From a checkpoint of a small transformer trained on Wikipedia: vocabulary 8192.
Each number is 200 + 30 x the weight over the matrix's rms, rounded and kept within 0 to 999. Layers, rows and columns count from 0.

# up: layer 2 MLP up, 128x64, rms 0.154, rows 87-121, columns 0-63
# down: layer 2 MLP down (transposed), 128x64, rms 0.102, rows 87-121, columns 0-63
# gate: layer 2 MLP gate, 128x64, rms 0.165, rows 88-122, columns 0-63
up87,185,243,187,210,237,179,137,221,220,158,197,221,180,191,193,206,203,196,204,184,202,206,197,150,210,185,228,187,172,199,134,205,172,197,139,187,183,156,183,193,142,195,201,182,260,220,199,235,201,242,196,153,164,193,176,171,202,191,182,171,172,250,241,204
down87,242,214,203,203,206,152,169,193,194,211,206,140,192,223,179,189,183,188,186,189,182,195,240,213,185,193,189,198,212,185,194,221,152,198,154,170,189,201,278,197,249,221,226,211,172,163,148,172,202,201,202,162,157,191,189,169,230,198,156,196,223,242,194,181
gate88,96,181,245,182,218,205,228,143,210,215,177,192,189,226,142,201,208,238,196,284,140,175,175,196,200,224,179,234,190,204,232,213,259,184,153,196,223,214,308,189,174,230,141,211,206,167,222,270,215,202,179,210,226,254,186,157,153,146,207,200,246,182,215,193
up88,225,172,225,208,245,215,167,219,169,175,219,166,233,176,203,223,240,215,206,209,172,193,181,180,195,246,253,232,187,200,141,211,238,218,179,208,200,190,220,228,216,246,208,241,233,158,179,189,283,208,203,124,165,215,189,176,246,245,168,183,242,165,216,201
down88,212,165,210,210,223,162,169,234,255,208,192,226,149,229,222,157,177,212,127,173,220,185,220,257,221,217,164,192,200,175,249,189,209,153,226,238,216,200,166,162,201,178,177,209,168,194,196,151,220,203,146,289,247,199,205,219,206,128,269,209,217,215,206,187
gate89,197,192,218,170,193,222,205,148,226,196,142,224,239,193,129,242,208,205,222,188,180,183,204,255,209,181,191,196,220,202,215,245,137,241,131,177,175,199,168,246,204,206,179,220,222,185,170,207,186,125,203,144,138,177,213,203,187,179,217,196,263,205,197,242
up89,228,244,199,205,157,200,219,178,245,164,134,180,197,212,192,175,174,213,229,152,252,199,170,201,208,157,181,167,211,263,240,204,199,219,150,220,134,208,240,200,172,238,197,230,141,155,231,155,155,189,263,191,193,193,164,180,243,237,207,183,200,202,186,203
down89,206,217,216,231,163,154,225,169,164,180,220,181,213,214,241,202,198,243,175,165,149,178,203,211,158,156,172,219,200,206,171,226,163,168,263,207,253,224,173,239,204,173,205,188,217,235,241,206,168,203,193,197,228,192,199,218,174,132,181,162,190,221,214,211
gate90,166,169,210,203,220,165,246,200,175,166,223,197,151,223,177,232,170,146,212,229,204,183,169,206,209,202,202,245,168,226,155,223,173,240,172,213,192,200,163,224,205,187,219,201,250,242,153,163,211,241,236,170,167,158,195,176,202,181,180,171,195,206,206,227
up90,212,144,177,170,192,202,194,216,217,156,197,209,187,236,210,151,159,169,193,150,217,208,229,222,199,186,202,192,156,185,160,180,237,190,230,165,219,195,182,225,218,174,238,286,195,267,202,190,192,237,191,208,164,255,227,199,184,193,216,269,184,188,230,218
down90,206,232,214,194,178,178,205,212,228,199,223,132,240,158,209,100,190,201,162,192,200,243,220,199,253,153,246,207,190,253,217,136,222,151,228,204,183,168,165,180,221,205,229,236,204,242,198,278,207,164,206,266,222,228,200,221,211,204,172,202,214,211,214,207
gate91,254,240,241,196,194,195,249,255,271,250,173,265,212,256,213,237,159,192,147,172,255,185,176,271,233,222,227,238,139,188,241,198,242,187,203,183,146,275,184,219,185,166,152,179,190,167,200,277,186,226,217,172,208,231,172,267,234,245,155,207,214,178,211,209
up91,209,231,202,236,194,136,182,174,189,289,263,201,200,223,220,175,217,196,225,210,198,153,180,158,192,174,228,130,215,152,170,137,158,187,136,255,171,186,171,175,204,215,185,184,245,248,200,199,200,124,145,282,200,218,233,199,224,204,156,201,187,210,212,165
down91,225,187,240,234,221,217,185,225,228,136,125,214,219,199,189,215,197,198,216,161,215,220,198,260,235,213,171,220,223,238,252,199,230,223,214,140,215,250,241,258,195,173,161,206,165,175,206,180,165,215,230,117,136,178,172,228,208,190,197,225,218,218,197,180
gate92,192,221,196,194,299,200,173,250,183,215,216,209,173,168,214,177,161,183,225,157,285,196,237,207,236,254,202,220,211,241,203,198,195,209,179,233,186,219,198,220,191,154,170,269,251,225,185,201,166,207,181,217,152,216,206,214,178,202,187,158,200,248,189,194
up92,160,175,166,170,142,199,192,194,246,156,181,238,188,239,172,209,179,142,174,234,159,196,185,226,187,226,176,154,197,245,204,204,207,152,176,157,185,240,180,238,117,185,176,184,206,250,226,202,179,197,206,184,157,203,222,217,190,159,261,186,245,232,219,162
down92,184,152,191,236,212,163,169,191,191,274,177,172,213,181,199,200,204,159,269,150,212,236,166,246,230,206,243,290,222,252,209,179,187,228,188,205,175,125,229,143,206,218,196,226,182,209,210,210,198,175,170,185,199,171,185,171,174,190,143,238,212,146,202,192
gate93,211,187,222,242,210,225,236,226,221,131,223,225,196,210,193,228,233,246,174,182,242,275,215,212,241,165,178,188,194,250,228,215,239,173,186,266,226,193,212,186,213,191,256,234,241,251,186,231,220,238,216,185,231,219,197,205,197,219,185,158,220,178,168,176
up93,169,201,242,193,172,202,176,170,195,222,207,190,179,152,207,200,200,160,196,207,308,211,253,187,192,205,214,148,202,218,207,174,176,163,199,201,136,152,175,200,173,245,208,189,265,215,231,209,214,178,207,219,220,208,194,211,201,222,184,206,191,179,209,200
down93,165,214,182,179,178,254,249,214,223,231,157,188,165,195,168,177,181,147,177,230,255,140,173,230,222,223,189,192,179,159,197,199,235,179,175,189,212,228,181,235,204,271,208,187,199,160,174,153,209,181,163,176,214,201,219,226,182,167,220,231,177,209,178,196
gate94,157,209,180,160,258,191,216,158,243,180,193,258,256,174,166,204,129,210,158,171,219,212,210,235,168,145,207,210,218,205,194,185,233,176,172,205,185,186,193,204,204,250,181,186,204,205,223,259,192,289,181,185,204,288,169,217,221,206,210,229,181,197,188,176
up94,247,213,221,217,197,197,227,173,237,217,172,185,170,217,224,220,212,189,213,240,200,182,194,278,217,180,193,200,213,224,193,182,193,244,231,198,188,174,178,189,244,179,221,169,200,167,193,208,192,241,141,112,239,168,246,199,249,203,185,152,200,218,160,245
down94,243,198,228,223,225,236,170,221,145,195,158,204,149,175,235,200,224,134,195,221,211,170,159,196,249,144,234,191,219,164,219,193,201,190,176,206,246,234,220,200,189,242,211,189,173,258,206,145,181,129,228,201,243,202,219,161,172,189,214,194,177,197,183,199
gate95,213,209,160,175,181,240,239,169,218,157,270,214,202,180,188,248,200,249,191,227,218,273,194,190,170,191,163,234,211,219,199,201,177,198,167,185,210,257,140,276,190,208,221,272,234,236,171,195,171,227,242,188,184,194,174,156,218,216,191,233,199,185,164,210
up95,207,173,185,203,174,190,250,209,187,183,184,178,203,154,174,226,209,252,142,194,183,208,124,242,189,172,148,256,225,184,148,101,221,193,240,222,166,143,156,244,158,190,176,220,211,193,161,203,221,222,219,206,166,199,260,181,254,238,163,188,144,182,140,182
down95,223,207,239,210,198,184,172,272,169,131,192,213,159,176,223,140,195,197,228,211,152,176,132,179,250,172,268,232,228,191,247,254,228,260,168,173,212,215,195,160,208,178,198,177,164,230,181,200,233,191,187,198,206,252,187,196,192,203,212,231,182,207,232,172
gate96,208,196,185,177,180,165,150,222,209,172,229,210,192,244,197,170,192,207,178,153,204,225,164,239,213,135,207,204,230,234,194,237,197,226,233,264,170,222,190,251,126,178,161,202,189,227,196,191,197,246,258,250,160,229,136,191,179,207,170,184,200,197,263,241
up96,207,193,185,237,209,218,251,184,219,209,208,218,132,204,210,212,162,197,258,123,213,180,256,249,177,199,205,138,186,188,200,159,156,194,185,125,224,243,165,196,241,181,202,147,213,209,163,194,193,216,201,216,195,187,176,179,225,202,164,198,159,264,191,204
down96,203,160,191,188,220,217,247,186,173,276,191,122,205,198,208,220,214,201,166,247,164,213,123,207,246,196,209,215,137,226,247,240,184,199,202,188,166,187,106,240,175,209,241,188,189,190,199,184,203,133,193,206,186,239,218,222,154,200,154,204,204,216,159,221
gate97,189,190,183,205,252,250,262,189,184,249,216,229,183,191,183,220,175,216,170,102,206,180,158,198,177,227,143,177,162,178,249,250,218,170,154,182,246,266,251,179,189,253,188,217,146,235,190,197,170,174,222,212,173,288,176,150,209,193,185,191,229,252,233,239
up97,207,196,163,171,229,216,239,186,204,163,226,174,175,217,224,200,239,190,228,243,263,175,153,222,242,227,247,196,236,214,226,276,188,216,221,240,201,258,189,228,217,168,221,232,177,186,219,155,237,193,181,162,225,185,224,248,194,229,207,234,263,162,206,170
down97,201,225,265,181,229,267,151,219,190,237,191,210,240,205,191,202,189,213,224,153,180,233,188,180,181,157,217,233,228,189,190,180,193,149,234,190,180,181,259,175,173,232,231,177,199,243,199,173,219,179,192,214,232,241,174,163,209,130,167,133,177,238,203,215
gate98,228,255,177,139,219,219,175,208,199,261,234,212,237,158,196,306,232,245,250,135,268,266,213,211,209,176,195,138,174,235,192,162,153,92,162,280,195,214,204,185,204,193,182,218,186,228,199,230,158,211,161,191,199,270,210,173,202,144,213,167,192,199,218,264
up98,187,168,166,172,267,205,199,176,181,181,183,230,232,152,172,219,202,230,210,177,202,166,227,143,240,167,232,176,240,195,157,167,177,211,198,189,193,150,193,172,266,265,234,196,199,217,200,194,217,187,198,213,133,208,168,187,137,212,228,212,182,206,182,226
down98,241,175,205,288,208,168,178,201,190,179,239,210,259,202,205,180,218,198,170,213,122,213,223,200,145,160,160,185,151,215,117,257,154,229,129,206,203,183,180,218,249,178,199,172,203,215,202,276,202,247,236,196,230,216,248,244,196,157,166,237,201,183,164,162
gate99,169,243,209,285,194,144,204,238,215,228,194,181,203,261,181,186,187,142,156,217,235,216,212,217,231,147,188,232,203,233,218,224,217,270,216,222,247,170,181,277,203,197,166,264,157,160,126,171,225,227,160,173,197,172,202,151,190,183,161,254,180,189,226,198
up99,170,195,256,181,170,226,139,161,200,173,185,196,212,142,221,144,263,222,208,192,129,212,121,157,200,189,226,200,194,170,161,213,188,198,197,182,204,158,228,180,160,171,229,154,223,204,174,216,186,187,156,186,162,221,187,235,244,143,151,177,229,252,155,197
down99,172,181,164,265,245,155,172,187,255,200,255,188,181,212,195,250,156,136,200,225,194,190,165,215,254,168,198,202,125,190,225,202,241,232,200,255,216,183,146,207,179,229,153,216,153,167,229,197,232,212,135,170,190,181,245,249,217,220,216,211,167,215,260,175
gate100,207,228,237,169,168,195,217,187,214,237,223,250,211,255,238,241,129,275,177,214,172,179,139,224,178,199,180,270,224,213,176,203,212,166,167,193,260,194,278,184,206,219,173,239,160,187,213,225,240,206,179,137,253,230,214,175,254,201,211,196,202,170,202,234
up100,261,177,183,207,213,240,270,292,209,187,177,210,191,205,225,205,229,220,201,137,148,263,209,216,179,216,210,205,223,207,198,203,215,220,222,242,186,219,138,174,212,206,196,229,135,183,212,191,214,224,234,158,207,208,170,197,178,162,234,218,204,186,182,237
down100,244,240,149,217,270,205,159,220,228,195,241,145,152,210,248,229,145,209,182,214,201,220,234,247,159,179,186,234,183,189,150,209,178,246,143,184,166,143,242,210,222,120,202,196,186,220,240,235,229,220,149,138,188,253,179,199,222,221,190,199,198,164,223,160
gate101,206,153,244,132,234,204,216,173,165,174,139,209,177,188,177,230,188,195,225,200,212,186,240,194,230,232,171,196,187,180,297,211,205,191,215,204,152,216,184,190,213,276,233,251,215,201,197,208,207,201,199,179,166,243,196,164,214,196,191,205,210,243,206,196
up101,148,156,239,176,211,194,178,155,162,230,225,216,110,176,223,242,214,153,259,115,157,186,241,229,183,231,236,207,236,232,230,256,258,242,178,174,147,156,147,176,235,195,175,228,198,199,228,192,240,232,171,193,202,213,192,210,203,217,163,194,188,243,138,164
down101,245,194,184,239,109,151,133,241,199,208,217,213,234,155,217,146,221,182,204,189,154,237,157,136,183,151,237,171,236,199,204,194,187,167,246,184,234,214,192,167,186,241,237,202,176,224,166,211,213,203,237,221,238,217,212,171,195,169,240,196,194,149,216,228
gate102,242,210,164,212,245,205,178,276,222,197,231,230,213,208,206,198,247,215,149,272,200,184,180,211,221,160,217,207,260,196,216,218,217,221,196,262,289,163,232,203,158,218,206,166,189,211,170,159,209,233,196,174,200,201,242,183,174,164,221,165,185,264,244,252
up102,193,221,158,220,132,171,205,200,210,198,183,208,244,189,160,237,219,198,183,215,256,200,206,160,189,216,150,157,159,189,132,245,208,167,180,178,223,255,210,161,211,205,105,180,204,191,189,214,167,207,184,254,281,224,198,126,263,200,206,227,188,235,262,243
down102,179,179,217,154,117,205,175,190,157,218,154,208,234,173,205,168,217,190,251,227,240,223,193,184,227,160,185,225,170,193,198,175,165,200,239,191,211,309,184,111,162,160,188,255,194,183,227,260,237,184,167,201,237,212,155,170,211,210,191,209,199,253,139,226
gate103,175,160,228,199,225,141,185,252,217,174,219,227,171,207,221,199,191,134,166,219,155,169,199,243,281,161,172,257,208,206,198,240,251,226,197,246,247,161,209,216,208,137,194,199,224,192,201,222,169,222,201,205,243,209,239,292,214,204,215,222,225,223,213,189
up103,241,164,139,218,227,245,175,197,214,214,213,173,196,186,249,187,225,230,190,175,193,233,205,219,183,160,142,261,156,201,250,216,166,167,143,213,195,202,174,220,232,197,241,228,194,231,191,218,133,186,224,179,187,234,152,218,219,165,248,189,246,244,186,213
down103,178,219,205,209,153,224,173,157,179,242,186,163,268,188,238,171,213,223,235,241,266,204,194,229,226,232,207,229,182,196,212,188,187,216,191,193,182,216,171,100,157,230,241,231,182,203,176,194,179,200,179,221,185,233,178,158,183,260,172,210,192,149,188,184
gate104,233,191,198,173,211,192,161,188,192,175,255,232,168,174,229,193,165,204,208,142,211,222,215,194,192,195,208,222,194,220,225,185,139,191,163,181,208,172,134,187,232,152,224,153,208,211,153,189,174,214,201,198,262,243,200,210,165,228,210,221,188,222,174,243
up104,174,175,176,206,231,214,218,227,198,163,244,172,202,206,221,238,249,195,182,229,158,181,217,156,210,127,252,241,184,208,191,155,180,205,204,261,193,186,205,157,200,201,204,167,206,168,255,184,203,179,248,233,190,175,272,174,182,194,224,191,229,182,172,217
down104,215,189,197,204,192,173,210,204,247,198,239,211,246,203,229,150,197,186,184,141,150,174,167,214,188,249,189,267,224,247,180,219,182,202,170,167,236,198,139,171,178,210,190,166,204,244,187,190,149,217,233,208,234,170,198,211,205,268,237,197,167,206,198,203
gate105,196,226,235,198,232,184,214,193,260,186,200,221,165,209,222,196,176,153,186,206,214,164,241,152,245,189,189,246,177,248,220,173,193,226,221,212,186,194,197,181,224,242,192,188,209,227,178,130,196,210,223,226,182,199,190,181,195,215,169,238,152,209,199,149
up105,251,228,228,134,171,209,225,180,229,210,190,180,189,163,242,179,139,194,173,236,166,168,204,168,179,182,247,185,211,198,210,184,219,185,181,211,195,198,198,176,305,169,231,158,215,185,207,227,214,188,217,209,227,193,229,206,193,222,150,205,202,220,243,166
down105,209,252,165,151,151,225,159,196,203,207,169,139,221,176,251,214,157,182,191,210,147,225,264,182,167,209,180,186,204,157,199,191,233,206,269,210,178,202,155,192,233,226,239,163,190,159,228,200,193,195,182,182,229,168,211,232,179,141,202,166,175,182,217,190
gate106,159,185,193,174,217,231,219,185,254,268,226,187,221,199,254,196,202,141,208,166,181,222,230,176,233,174,201,208,157,198,221,252,177,219,134,211,180,139,186,181,239,209,226,205,234,161,219,226,175,225,189,257,174,216,226,226,147,218,143,152,175,166,170,192
up106,210,159,221,192,215,187,215,168,184,221,244,149,182,195,175,232,214,116,210,214,192,211,173,248,168,178,166,169,213,159,220,114,205,129,213,251,208,217,205,200,211,160,177,216,205,181,277,170,166,211,224,216,192,224,207,176,158,217,198,194,170,171,199,169
down106,192,167,188,242,163,153,183,241,184,209,160,226,120,144,207,254,197,189,167,187,179,182,202,195,182,167,167,202,182,220,216,164,191,207,191,162,139,217,248,204,265,211,164,173,210,224,159,217,226,233,220,106,208,174,190,194,245,201,180,222,196,220,185,159
gate107,213,232,181,177,198,184,200,204,228,269,204,198,186,186,191,235,147,214,219,161,211,218,224,212,133,239,233,175,235,242,181,197,210,221,215,178,188,238,194,193,184,189,190,198,175,218,243,218,188,188,168,223,164,258,203,166,209,195,197,221,214,218,162,257
up107,175,220,182,212,190,156,199,218,207,247,250,195,222,261,198,197,184,114,226,167,217,196,165,199,224,187,169,253,159,194,208,234,146,196,221,240,164,183,152,191,208,152,246,195,225,204,217,196,171,204,206,170,205,199,180,196,228,227,172,178,189,150,243,245
down107,226,219,239,137,224,221,248,173,185,156,157,132,139,178,210,209,200,235,163,235,217,197,267,212,181,172,192,176,173,217,201,175,233,176,241,200,161,247,214,239,159,210,199,223,227,194,160,195,226,152,166,189,202,223,175,200,219,191,266,178,224,254,210,198
gate108,186,241,184,185,254,214,212,153,187,235,263,287,179,154,195,259,207,236,223,220,229,214,199,210,187,229,223,188,146,170,205,204,174,160,203,206,148,184,248,210,258,198,237,158,249,136,154,272,210,173,200,200,231,248,186,219,163,242,175,251,162,182,144,224
up108,209,175,236,186,190,189,203,159,158,225,188,184,221,191,199,254,199,189,219,224,244,224,287,224,168,188,208,237,219,185,246,249,193,183,184,157,250,173,226,177,214,162,215,238,150,209,211,182,171,178,251,220,206,173,229,192,160,257,239,228,251,215,249,150
down108,202,159,221,205,170,220,177,191,187,201,170,189,152,228,231,201,245,231,151,190,212,238,169,205,199,176,200,181,237,171,181,235,248,231,207,207,166,213,145,204,196,166,266,232,222,209,136,228,196,189,198,214,234,148,206,245,187,222,152,215,290,214,191,150
gate109,194,183,150,156,250,184,207,171,270,191,181,204,240,248,186,238,221,191,188,253,167,172,186,208,171,127,143,212,194,173,283,199,193,203,156,172,187,205,210,206,237,152,243,232,238,189,164,241,139,222,248,171,142,219,178,199,224,214,203,214,206,195,147,161
up109,164,206,191,175,172,236,258,224,237,222,189,243,235,175,224,222,247,205,148,208,205,164,177,162,256,162,176,181,193,236,200,143,251,217,151,196,262,163,204,183,266,182,236,198,234,214,197,192,228,152,170,202,219,150,196,240,230,198,186,239,198,185,214,235
down109,169,181,243,212,204,157,183,175,230,220,211,187,186,224,171,211,153,214,221,171,234,191,216,169,172,235,215,232,208,178,225,167,198,203,219,194,206,252,254,125,195,205,215,176,269,196,143,153,154,213,176,194,209,168,203,158,149,147,256,113,262,225,170,153
gate110,186,202,207,172,290,257,183,189,139,203,228,191,227,192,162,223,191,220,168,192,202,229,207,206,208,226,259,209,196,189,191,196,199,216,182,235,182,228,219,149,237,231,240,168,207,229,139,192,225,197,177,237,128,207,197,193,204,220,201,184,190,160,227,177
up110,212,200,194,195,179,175,201,261,256,181,193,221,187,188,227,204,169,194,173,207,207,240,237,216,220,211,201,218,219,222,200,212,250,172,195,268,209,222,229,201,222,234,173,189,213,179,193,153,160,263,227,228,198,191,212,189,240,181,178,167,172,183,213,199
down110,179,241,147,195,174,194,210,243,234,205,222,162,190,177,148,208,196,228,198,246,218,221,201,229,215,177,197,183,175,179,180,184,178,145,223,205,210,237,240,200,199,235,173,199,196,178,181,200,218,193,234,166,206,212,196,238,182,167,189,190,204,191,182,185
gate111,167,174,220,184,181,157,231,178,206,202,158,255,189,213,194,178,206,185,184,212,192,193,206,243,213,163,258,191,147,209,211,236,199,195,179,207,169,179,252,209,148,209,138,191,186,236,147,188,172,230,208,175,181,163,218,221,210,150,218,180,180,224,205,211
up111,211,240,226,216,195,202,162,179,208,193,217,145,205,169,156,189,191,232,278,222,181,252,203,184,231,143,252,228,218,207,173,166,192,192,225,184,199,164,209,176,232,188,229,185,240,216,226,235,222,216,224,159,225,196,228,198,186,233,182,185,188,191,234,170
down111,207,219,227,182,209,206,184,191,216,198,161,226,215,241,138,198,210,248,237,205,233,161,219,204,187,145,217,159,191,171,273,183,207,167,213,171,212,218,227,240,226,187,191,184,234,234,193,199,209,233,244,186,197,214,196,211,175,177,193,195,217,214,179,280
gate112,228,177,171,215,226,216,231,218,231,228,203,225,218,242,174,207,186,165,178,231,203,162,205,152,151,237,219,173,209,224,209,163,250,217,191,211,224,195,244,150,172,200,179,196,172,164,228,217,181,233,202,232,226,205,158,205,186,210,187,167,179,160,208,236
up112,136,213,161,181,251,157,192,225,256,197,218,193,216,245,185,225,203,192,219,229,242,177,156,163,223,209,187,205,174,161,189,189,194,191,193,187,242,188,191,161,211,148,237,210,183,211,138,186,246,165,188,181,213,211,220,207,192,211,214,203,191,214,224,204
down112,200,188,202,172,215,211,189,227,168,211,203,226,174,218,183,153,219,183,184,224,243,160,233,216,189,191,145,171,183,200,214,231,237,226,242,230,167,256,198,217,157,230,152,241,179,168,222,180,191,173,201,244,213,224,183,121,215,203,208,154,187,256,155,187
gate113,204,206,166,187,166,160,215,227,196,179,260,205,178,196,194,209,211,223,222,242,195,183,200,203,230,171,198,190,205,213,222,222,185,226,221,236,233,169,219,184,233,211,175,220,250,212,185,180,212,187,209,170,154,254,240,210,221,177,188,223,165,191,242,234
up113,223,236,246,180,215,205,252,138,187,201,146,215,185,208,131,167,232,169,146,199,184,208,176,130,216,206,184,200,162,196,184,200,191,190,173,183,168,184,163,226,223,186,225,190,229,203,149,210,176,235,198,206,182,192,222,234,178,256,211,201,248,238,202,160
down113,201,257,220,215,175,210,180,134,211,168,181,154,140,207,203,225,183,180,210,178,182,226,200,189,210,201,165,208,141,150,225,201,240,205,196,204,166,197,200,208,209,239,246,201,218,211,190,163,174,170,200,202,180,179,207,202,226,233,181,199,180,244,203,192
gate114,206,248,214,148,180,260,209,204,180,168,191,152,237,223,221,215,161,224,214,222,228,231,179,174,195,149,190,205,267,220,207,171,220,162,185,173,237,217,181,188,191,223,199,182,168,215,173,194,228,195,198,171,226,230,217,193,227,172,208,218,216,193,166,234
up114,181,183,186,197,194,229,284,169,200,197,233,204,225,238,177,199,159,196,226,204,182,235,168,192,194,188,120,192,158,196,237,168,200,179,208,212,248,205,207,225,199,192,224,175,204,240,210,249,169,210,164,177,210,206,164,204,217,224,229,188,183,234,179,197
down114,208,171,239,215,262,199,160,179,215,196,147,189,187,203,198,169,242,224,168,197,169,161,254,212,178,207,185,154,154,188,202,244,203,173,260,224,186,193,206,174,229,205,152,158,180,198,187,203,194,190,203,210,210,173,221,212,218,193,173,152,177,201,238,202
gate115,185,176,189,184,182,214,200,200,205,195,167,196,208,195,202,265,222,221,193,166,146,161,230,279,191,202,226,201,242,220,241,291,170,217,161,187,176,230,214,223,235,228,189,194,252,218,224,239,155,277,184,168,119,226,194,201,182,217,181,250,204,184,149,173
up115,172,179,189,190,240,230,202,152,238,198,213,218,220,251,249,212,186,200,165,160,154,229,190,204,169,134,149,211,228,238,157,200,219,207,210,210,253,164,186,238,159,215,183,200,199,193,185,202,316,193,271,180,203,231,204,207,192,236,139,208,240,172,226,173
down115,198,203,209,181,168,150,232,211,221,161,260,153,177,144,193,140,265,173,282,158,231,204,220,156,199,187,229,252,187,206,232,261,171,194,163,182,178,243,258,198,225,174,232,245,248,194,206,217,203,164,202,193,184,192,217,277,202,192,131,134,126,229,176,240
gate116,179,218,242,208,218,180,196,210,207,148,213,234,258,177,216,238,154,170,190,204,216,191,248,237,182,180,217,232,232,234,225,310,207,259,170,214,166,191,188,208,216,151,188,237,210,240,145,204,173,243,192,170,196,206,231,194,133,221,228,263,167,189,196,221
up116,141,203,199,204,179,166,170,280,239,197,214,151,146,249,192,188,185,175,200,225,212,209,195,203,193,211,205,213,185,229,180,218,231,153,170,272,231,246,191,182,214,275,207,194,234,173,217,148,169,229,234,212,209,174,240,203,181,256,193,239,176,149,258,184
down116,227,273,205,171,187,177,236,207,202,169,200,170,208,227,168,140,181,221,174,225,153,160,198,234,183,155,223,207,198,226,195,229,240,181,183,228,191,257,205,237,127,186,235,176,205,170,126,165,229,208,251,183,214,219,190,248,182,182,225,216,213,170,192,213
gate117,179,172,190,247,211,196,184,227,181,229,203,186,178,235,117,179,165,219,185,156,203,269,212,181,224,186,188,197,183,246,223,203,224,194,190,215,249,158,237,243,189,202,192,248,223,230,169,221,223,208,250,224,241,169,235,183,238,154,194,192,194,231,222,183
up117,184,223,178,176,210,186,198,174,204,201,212,190,194,158,201,156,222,192,200,211,232,182,209,207,189,221,172,144,194,223,204,151,203,249,180,143,231,159,237,168,225,207,156,213,189,180,130,256,242,175,199,224,219,172,239,214,170,158,157,237,183,200,195,196
down117,196,237,219,203,274,208,154,225,197,162,235,225,217,154,225,213,186,196,140,176,153,246,214,189,171,196,270,193,151,185,201,203,184,190,193,218,217,156,199,265,219,256,229,175,186,173,216,188,225,182,161,199,200,191,174,158,240,158,229,185,182,221,240,230
gate118,205,164,239,180,199,181,209,245,187,185,208,209,186,198,198,212,220,206,170,176,195,214,203,184,257,193,161,220,237,252,210,216,248,152,183,175,185,212,206,183,208,204,155,203,163,181,246,182,202,214,192,190,272,160,214,168,230,237,181,207,202,168,222,289
up118,205,147,152,163,263,221,172,229,172,180,173,192,207,144,212,206,239,151,226,172,188,204,208,219,223,229,178,223,245,208,188,267,186,175,235,211,165,204,207,253,244,217,175,189,201,192,198,176,185,195,206,183,233,165,204,153,184,199,195,202,191,210,142,232
down118,203,217,123,151,146,229,186,190,197,198,186,169,232,189,191,186,202,162,240,150,171,230,215,170,271,213,234,202,203,229,149,164,234,180,174,239,224,161,198,222,222,188,194,228,160,182,188,163,180,199,189,201,227,154,204,189,241,168,204,192,143,216,172,210
gate119,269,191,211,165,252,140,211,235,220,150,216,196,186,221,185,220,243,220,193,212,147,114,206,179,238,216,202,215,226,174,213,216,219,195,169,151,235,138,221,258,162,242,197,165,254,189,137,238,183,182,156,207,161,192,221,184,137,231,188,197,195,165,235,155
up119,164,266,283,249,176,245,195,209,215,231,207,221,174,257,213,182,209,194,175,176,232,238,203,194,211,178,194,179,185,287,189,195,236,226,220,245,151,166,212,192,153,184,203,199,244,199,205,186,185,162,154,148,215,154,229,186,202,213,182,275,206,216,207,193
down119,200,228,257,170,180,160,206,219,185,191,148,202,225,233,199,202,258,192,217,148,234,197,189,196,222,195,248,240,211,227,228,221,165,192,207,194,203,160,163,207,206,214,225,197,232,190,169,134,245,224,95,168,169,186,231,232,163,240,130,164,214,177,158,142
gate120,109,174,247,190,209,215,209,123,200,226,194,245,219,197,171,191,211,208,196,151,177,184,218,217,208,177,204,246,222,189,252,182,156,146,159,191,182,221,254,213,183,213,219,237,198,240,218,271,205,235,192,199,163,261,128,164,208,205,133,210,245,216,170,191
up120,197,145,233,259,137,209,198,160,228,208,234,241,166,179,173,239,257,213,257,162,190,214,246,243,188,200,209,207,184,235,181,171,182,164,178,167,155,211,204,193,218,204,146,201,204,250,183,212,201,221,202,163,173,183,185,208,118,200,220,250,222,231,174,178
down120,202,165,241,267,193,227,218,169,188,249,168,189,209,264,150,180,201,193,204,186,158,172,234,181,188,245,242,112,203,180,170,180,115,217,221,184,170,234,175,194,187,185,228,151,199,167,181,258,170,190,227,188,229,225,182,230,210,181,196,183,213,171,200,218
gate121,294,223,172,184,195,213,216,195,206,233,202,198,150,205,214,225,176,200,183,227,173,242,163,194,168,238,162,219,184,181,265,222,187,151,179,289,169,190,214,222,164,196,212,207,180,212,203,192,161,227,232,168,279,285,170,197,255,232,198,197,226,199,178,282
up121,175,194,217,179,247,206,206,183,188,236,206,193,174,217,232,152,184,212,198,232,200,153,177,226,248,217,238,220,151,194,157,207,187,225,174,215,220,210,184,206,196,198,174,173,157,128,186,130,210,204,185,216,192,90,243,184,181,162,250,203,161,164,215,147
down121,244,171,201,235,191,224,180,216,237,144,182,224,178,156,229,214,187,160,186,181,201,228,189,205,184,276,147,197,214,190,196,208,185,231,163,192,200,225,201,289,188,192,226,226,201,211,183,177,182,243,216,212,205,212,194,223,231,184,177,206,191,230,206,204
gate122,153,197,224,217,204,192,169,194,257,192,216,238,198,197,206,253,207,213,185,187,184,232,224,222,194,202,180,172,208,199,170,191,156,217,202,176,212,206,159,202,162,155,170,231,176,208,162,215,196,169,186,161,192,218,214,219,238,176,227,263,229,194,248,262